Weights of a small GPT-style language model, trained from scratch on English Wikipedia.
Size: 11 layers, width 128, 2 heads of 64, MLP 704 SwiGLU, vocabulary 8192, 5.8M parameters.
Architecture: rotary positions, no biases in attention or MLP, untied embeddings, normalized queries and keys.
Training: a variant of Muon for these matrices, 374M tokens, 16245 steps.
Each number is 128 + 32 x the weight over its row's rms, rounded and kept within 0 to 255. Layers, rows and columns count from 0. Numbers have three digits each. The size before them is the row's rms in percent of the matrix's.

# layer 2 MLP up, 704x128, rms 0.0844, rows 594-627, columns 0-63
095:100055111130153126147151078102154114098095187155120111114129133138153102067167138120125173096102099191132122169056115087167130135129140168105226117121146124098138098130092177129097120118064094
091:161120126112119104165139114035168174064117166058100181159100141123117083156091150124164152116107080116173091132164101156170063098124114160131102193124141136124123175155088194153173095145126136
101:066171111172197149126110153167095103125088195114136102139139179120089095146142083184181108205115151150125153085166128134157115137151118154144188156115120137084120129119133082156118095140113164
110:132164150111113095125129132155138084156152132116118169212108132085103164138138111175144088111107114089083124158172102133086179082126113102133099104211171143163121122131152155136099150171153125
101:130101123172085108145117111134122159172121036192139151161132134123156150189198162124091116084123154135137146156148191183087131123125132131208159091074161089145189128164138176073072175124170079
078:103059098094163085129170153093141137125122081068138121163129126178124141128115151125167255150126125097087076140139173172119165105141068076163124121141131131145145141102129159148101185109167152
098:146110129146104099086137077131139126156128168161096138087071119077123124096135095083120155129128078102114131126155139165083154116153112146111148130196159190101136095107106167110116132128130102
108:110125137160125094159103147117146118177154048125156185134130107096144116109149145156102135080124099095084151101166115131150135078159182143132100103182122191133094135112100159096142234056131147
096:175097122159143167121202183123147124117144150174106124157168125101118118086149191085194159089116094141129107094141119167098154082116130120097174138133161191126173131145128081114151109091126124
109:115139106127128098099049108153116121131144105123117118124110115189184182107138144129141117121145178144116195132126126038140079118151159106098172094162127142107209080134103171082120199173179138
094:123093191158116150104125119146155154145129111193044166099100086118090115187071128160116081107203117176084130190141092084114147132145106134139128104135158092105137144096117159194094152190139139
103:147081163174150129104109079183066155150083137120135187156118153118114158032127108097072124075177148111148162134157118174071061099148084099123113127160113157127141135062122118096138138074173112
106:095084158130175148128099109098120167213194167136124096152114087105132118165154114178184134145072142156129097138122112117097158141003102167163077122096114107091123110094120104135107148129120081
062:134124114108119152148142183091109122106115139173119081143133081141132137086055133082111166206158107169087124141131121131105150173168096126050181136061096126145075147165176135160119115080133120
097:135114157129154155159134095116172160144153136066148105138118117108106130164133130166089092086132081132146156146126104145115116118184034141098196138102100164146105114112105213088129033146083093
106:109128067154121163112144111102071142089164243123138100162112116086160123153132134093170147149086114100109098124124094139069076127136089117120107140125111127111202162028105089110167103103143109
100:168132104116074167123120095143083171137102097139133137111105120126127124081151080106070092094123176143125128133147149166177116102121050186151114149143077075129149139172176094148148102180094152
090:121139103099120106085122138126086120175092142168117173096112150120133145091116128104153092083157108194070127138131101145123191144127160108115140149159190126174143138133188061108089117110141162
095:119130134098079079086066142075100118146142133118163100170134145192119109144198109127135132127038117159113082124057109168141117129152129120189154165174098116082133129052124141113137141124169096
111:149149167091145124118133121134085130158165198147167190137081082142092133149109152144137065121108120152178144095118133086095060182126183178093138167105111096065095141081133130168126156133163127
101:113115088126112111177183108101156191118124117103148074099119109131068112137085116158056126156102091119156119077119111130086084115186118088103125087155098173094081131136060204165083112111152150
104:164177177137159129109159129115138134172122137072120152201196129110095159154119115121147096162099115114122135097149070101177101142172144116081079153136065068125158131121149111132165071155109126
090:149129115183132115121129091172142157154131111061122092075150145157130150153124152122163149140122041132159114168163167145121172068113117127145188133111136171090120072114131175158113101123192153
097:126188106183110199146160137103110121139169088191126113140112154186105122066123125118126071095068178218143118152144140143187100129133113166121104142095155088084104141137090141147152082095114099
092:132170139179089128121146117163154075170158142143104140128154106139141124148081114118119154119133139112148047114068180144146078107127091148145078083151127158082163110126120166111056129162101114
101:126091168176068095123106116140131138124109165032113118122140093142098176166110107124152076114130100105134136117160137128136087119116074137116122144156101123097136147100095110101116127212101145
106:087192164072135114089088121155089153109117154071164163118104155112131120125121112140128120070071090184129169102128123063197118110160183146099119067127153138142078117151140147154107107095102158
107:139132147111116152178141104116081155146086184148119130115071085118058220111193089185056134130165122163099144134111089142107120146138138104169151129114153145116109146092091091062064092158139098
101:136104148117121150113103089167110134154105088169146146179086106153120119122140164095049129084120169093098128107064084098116100044172063165107086169092085189137117098150194110135111146031172145
090:130179116151124167122074172155131157084135123103115107147141158155156121092098087139096149163088135128149071156110133158150147153142115158177141139138185039082112149094078086182111089165124163
092:108137189153131120119173139098116159130070150103123155104122153148106113140165168151095127164070113092129136150108114181119217092192051129101113156115106134128066172101129114078155116026154119
108:153128100068149134121151100113082138140068166124178112150144122130051160169159139175160056129120180109199136153159100086099126146118118147128116088117093162122201117153191111105127101141163147
110:084131182173131146139039071114139096190078122146126129150095137120152190170116158143143113028121170104129124182151138162163141084095113141102089133166124132142095146085120126140168154164124155
099:142149131073116138087142104096103122169154118145113167130143117138197117056199151111075125147117166192139154156121146135114141146151164140135128147140173163151125125145185080072146150090099085
# layer 2 MLP down (transposed), 704x128, rms 0.0843, rows 594-626, columns 0-63
090:154093145138124119145158151113149118105100109123204127102070108108138137154178126131138107178141138126196071127099145160112111077086123183120179134093099110058132143103143129067176112121189107
100:120122166145081136140157134162148126149108118122111050181197134091130163095113127135147133117099150104169128118115082190141098131120062092140147200169167140109158113173101084157101100101103097
095:059144105112202169126068111125111132155086133127153145121094150097126111168162179206158064176166139114131138108156200168106098049151119155112114110131153110125103124117169126186104113157122119
099:142132121111133123058180190172155139156168099076152122135082183094144132106102120140127095086183132158088110061148145106087107117125156084135105128155156106195081102103202092112153153126153121
098:090083132143040123073196149093159103106078141209115119149136121102121124170113151033075125142131119149139114100086140118087110141150060102147155169192117076105107144174198167143074123123156134
092:091127116089164073101159150121099104142101142131128116147092137139184126140096130086188136130097151147137135136166150135126182135126136088116102182035153141127150112152180155138101197154184128
088:159122112134081113112152144151139139076130213142087120102101141133086106145105093150137177140112157151093158129090100125105154145118157178133114098088147190149151071162155221145122140188134126
100:147131122088132105115155158123144108171134145158113143097158141102064158088129122156123113144143168184136145147073078111172145115172122162092088172115132129097084093132123155105192136130154129
091:157119146164167120175136117097142195110152125111144152114132132117096127137162101090106169082113113124155182120137154160109162073150090123158183101106169155171122170077069093122147105106167079
105:140143064112140160132131101129085114111127085071152072117109144112141163102114140093102190176117201118093182100093144105116082120146173124127119094181139087108110046100057137099128125165142090
099:155120074130085154139131099104073062110184151123129191065141091123109092120073139185092131122195079132104087134145172151127112140137126142123082125115103110113146117117095157101063154130035126
101:103158104160124086106131100075099137159146152162145083097119099146104101096116159176134179179151170087088125158096134126172135098123164178153177096181124124156131137065118129125067184088117065
099:117173027106121150112110118119197187098097048130114071145065080138158150131112105163091155120183165084235125088135157115115115111096121132092089112175132090140146139180145073117103150138148085
058:099136104081138119144094155053142142120079145203114117130152110116102162104081107125079124181156101156105094142177092114144130192149102128086157157045100106100099116117141127093177062085113159
097:158170113072144134210168133235146094109110130121150195119157149116188207143047098092124146117146151204138176075174082134138147123130138159182124116148189078153149128141113089144142082134134172
095:130046180106121094135148130143119118147123048174094077111148100148069169129131161085163141096138126087138081135097104141208041167147119131093134128109075145101074131136053169185074090115105129
094:151149147144126135118138111145080213149118098194133127083085167098137083033086100133174124147199188078163158127137132164160127152089117154130100161131115099147161087154146132121144147148115140
104:146084092137112147147085177212135098187075157150168178094099140129124109128079129084118088142122172149092115108136144087075126143079086139144138124144154142159129117067199084150123123108202148
094:117140114133140153119152110148167116158105077132082164046144115119076176111070158123138165100189110108144148129122173153181176160108136184101161144124174107144135129149102179127133143103113107
118:124113133129123127124129079133136117164111097141122178178128134154144128146162123167215137078164093099145190112167103048125067124099137148112138082152117110186092137101139173147157124115151133
101:100129164144134149158157082187128118124127207054201109127118143134148149105087162094059112118092079155157146096152126116073099114126122102134118184099203114113146108164133105163146132173172141
104:117203115114123158189160117126127158129096067140097089166193111064107122141109113114152111081142122079148178152157172097148121062120139089129151128205089114119117132094071172139102092141120139
097:110125160172108141126117095123118087102108138124143110090102113179101120158119117142159132128088055101124094170082137171077104136109164046119140133158104164140160144117166175143116140179171196
103:121140086136126153117142186128082077135111116172096160213110172144149129095107126095188078143149149187165174113096105161214073109071086106104091135147097114148148126169096139160124106174108114
098:161161120118132123086102113113188073122130108139097170116134162121174155126115142136187110172107144146121121145140075094180125137096169143141127091100148180140121152101080125129056136181094114
099:079088132147161072156105102106137100123106134076158126123207110130047119110129080094105111136133145107114066161052159112106088100097121119138068167112137129176078102126149142164107107120161157
099:128148091121077131080097137178077149088115142089174179149097153128122151128142116148115154105130147122104128151125094131163115208120131164138136093130135196146078133097080064129060122115090170
105:173125110079131097177112137143060186110085180116192123092120120139156157103195107124120117139132147090071137161093111141154152078157156181136182140108136109132114132085114170097146159120147139
096:133163135108108039156120103135125111105067148097137116089151147127095075140056163136098113150100125155153131163170182132126139188042139114148140117120174146098067177114096145091125142208139072
098:145115087166140117160116105155077113149187112143120137129168202152151050079103093140178141114138148112163125133095097104185146146161081130086117145120110120090131066097066095109154116116129168
100:081120138175094091060159095163123107162102215180127147119158188119119175139131123096126199111124151092085125105142148125103171130147069107170080191113091137111085129089127128144121105073153142
098:070124105115156161104098090094118159145110110143102054154103154156078117183150131157156097175183123095122075188118094139147153138091143140096124131111126122121175056196162148145112116087139122
096:108114149216169143163151079167141121179124078118144103122167171148140135127115125101123142107060136135122166102114176162183094117122124098069162170171088092151095090098174106107100098086203115
# layer 2 MLP gate, 704x128, rms 0.084, rows 595-627, columns 0-63
105:137109095094115064225149127120106181060082104096112157111173135149101148133127157106127130092146075163113123155116155114099118077219103109151122079105114125134097148169102186156105091143123163
086:161149129173118097168118159131185108105086123127091118155092114122116099179091126120107130135125106129123133128180082151164135114178127101073085129193117155133130096108127198146111102126154104
108:106108201105123086097096135157163121166060110109135115138105132163182145135131119145174121089148170121118100155127097173185169074167144124092137080148164158135118135155114091162050100116095092
096:128113157159136160089183160112133160091142159080117132116127167196144114122163152186183131124117141111117144151085150096175110122108114138065159151136113136173116176132104104199089105030108135
086:140152157131126131136048139137096086142153130149105134090090101106088099137112092143034119061083101155161112139132196124141060118105172150099129087128142127143099132135140096095150123099154113
088:124174129106133127106074186136159134106083113129080092115043147158120154144054137076116149104064135144109108123165101070090145150171120080086084116079136161129148093135107151121115134161153081
103:101076130163103168096170146077178108122152118094144099153073114171162131130143129106081130138126097087136139131131098160096171074176151132132145118120123139152093143122111190123170050120110137
084:100126113142131112107141080193176114163044068096106134187136089158088160179085118137124133107136081098126154179111181158118115121168154158161088146124097123098125115147133161135133116138111129
110:121168171115097134197147101155157139160096060144140096116118127135130165134087097099097079099075158074139111165085105173096190189188172048083074121138099126145114136098140123146122080145141117
099:183115142060118164182153148059127153182140177132094069106160143101112152147155104148182147202124140151091164097131120041112184153085120144134105166111104109096125144131121171071112110179100148
104:120164125108164170155097194096119128131129179078091088135101141071163182106104118111104159118111129133106176172158112116162100140118116092201102162117191118101101163141168100087150107125154164
096:157063137094093105085172128147067159186157190138062134121111111127133104158117156151169176183121130193064096124141119119159142175165126142125133156122134076112162126091127129109116152142140131
031:118181134127150106151090182148117119146112107137104183127063128128089110106131068090105123089154129168098126109207152225096165148195171130115122151107213119111127118112163119152061140121112101
103:155083117128111122090079147110122090176059179134181102121164128138148099073136031137166085191096107134131110106126139092084144100178177152161152178071124154096117127177097100141164120122108139
097:169121159053075170139110120136191104139135117183130115122171134124059153123085133147097086137117155138150147070123129106138089068105152067141104170132103117119120156114102179147120129037112084
081:137104147192118072105134143126121207105137136125119160106108153128152177087126092125103156146063097118150080162164099147127168191126191063143112151128136130098117116138124110161154128122101117
097:114162229161126100136098137096049099145129186153073109118155171075108125098098168128158115046102154169148146118125138104142148133124133061121060100112123131128138188202160137164134153097112150
085:101072116071071048138150137196101084171146164125173109113186094109123178145147135100134107093101176150184145126216157133153109128121066154140169084152118095163128131059159173118149147135150103
111:154146167162156134085070152152107073134141121139132106140093095132203102138087131117088177124087129166177150099107142178137094129108168150116119122140085104122057150073187125154162141069155142
093:119140062143077088166123114124146191138101108052140130127055125134156101140074146121147132209084146125158129083117186152163087143085130087142124104179097167133125126069135169157140093142168086
111:105150167152122153102126146133062149112111066138158069146143100069120108108098065108122171124155071138104090135166059138137120103111124104160132150121075091139121077078119112098148105089135124
101:113136144134126102086145191121118112142125178115184088130154109183100158121153105147100122123129076126125112164158140113167125166076144084125178104100126128072176119164184169138119093102102085
089:140148133153117156151190149141142161129149162103080157140117171102115150102130116086081129109093135173106127139071096082168148105087185147096083106085146069173185115159133105170108096094077137
088:099123169154137083125172144165144115146140102096102109110116100101184085161109133085185124095135139083166088106082179126178071138168133102110137120133132153121147095151119176049080142138098108
122:128146114119159100173160132133096133096130170177164175075085144135102153150144180096133145140108131127102130154067140143034060098118155095136107098068126136136166160092176126096085121135094100
095:114170118093126049099152096106103093113183185111082124063090151168154137099096150112142160057108088198125099114127124131124112121176140123109124183102113093157132103129136092154200107080169131
094:120111096125139116145146109126102224142166051130152129086154128116169092141116161075092150135106109098115101149137165125113116151168112132178073127079122147150108133199141074146109149122118154
093:158091147054205159149097124096143126107143140081101118162109172110137172141124086153130137067119145155114138076163068102124157152125079133130083168178104083160115156124100128140194103089144202
097:171125087148103158145122200106113175130115112141135101179169134150172185122164126156069145174060178120072130125129108108161131148130101168159098151137118124098078169049133058156143150109148195
102:163183144138173125166181086130165144088104047133145141159149141105089055131173166116116174061147123136135102116186125184108142194147077169113101150097127083160124163136125127142124178133128203
099:120189132085100111083125153134121157103067144175122104101096117188105159089128113124184132168150048108206127145142174098139128152123128071146165094044139058124135151142154155073124102100123124
106:142124133155167079110170162155160118182124114142084076156132103114131157106065132100181142157154103114102113094147098133104165118155119190141128166063219126187135110127173176137127143147109197
094:132125143118109125104127173152101124113203109098134149113160115118154098117137154085152177159133183149127134093036154164102125131119121110124152151106153130148156113106152065144129146138134231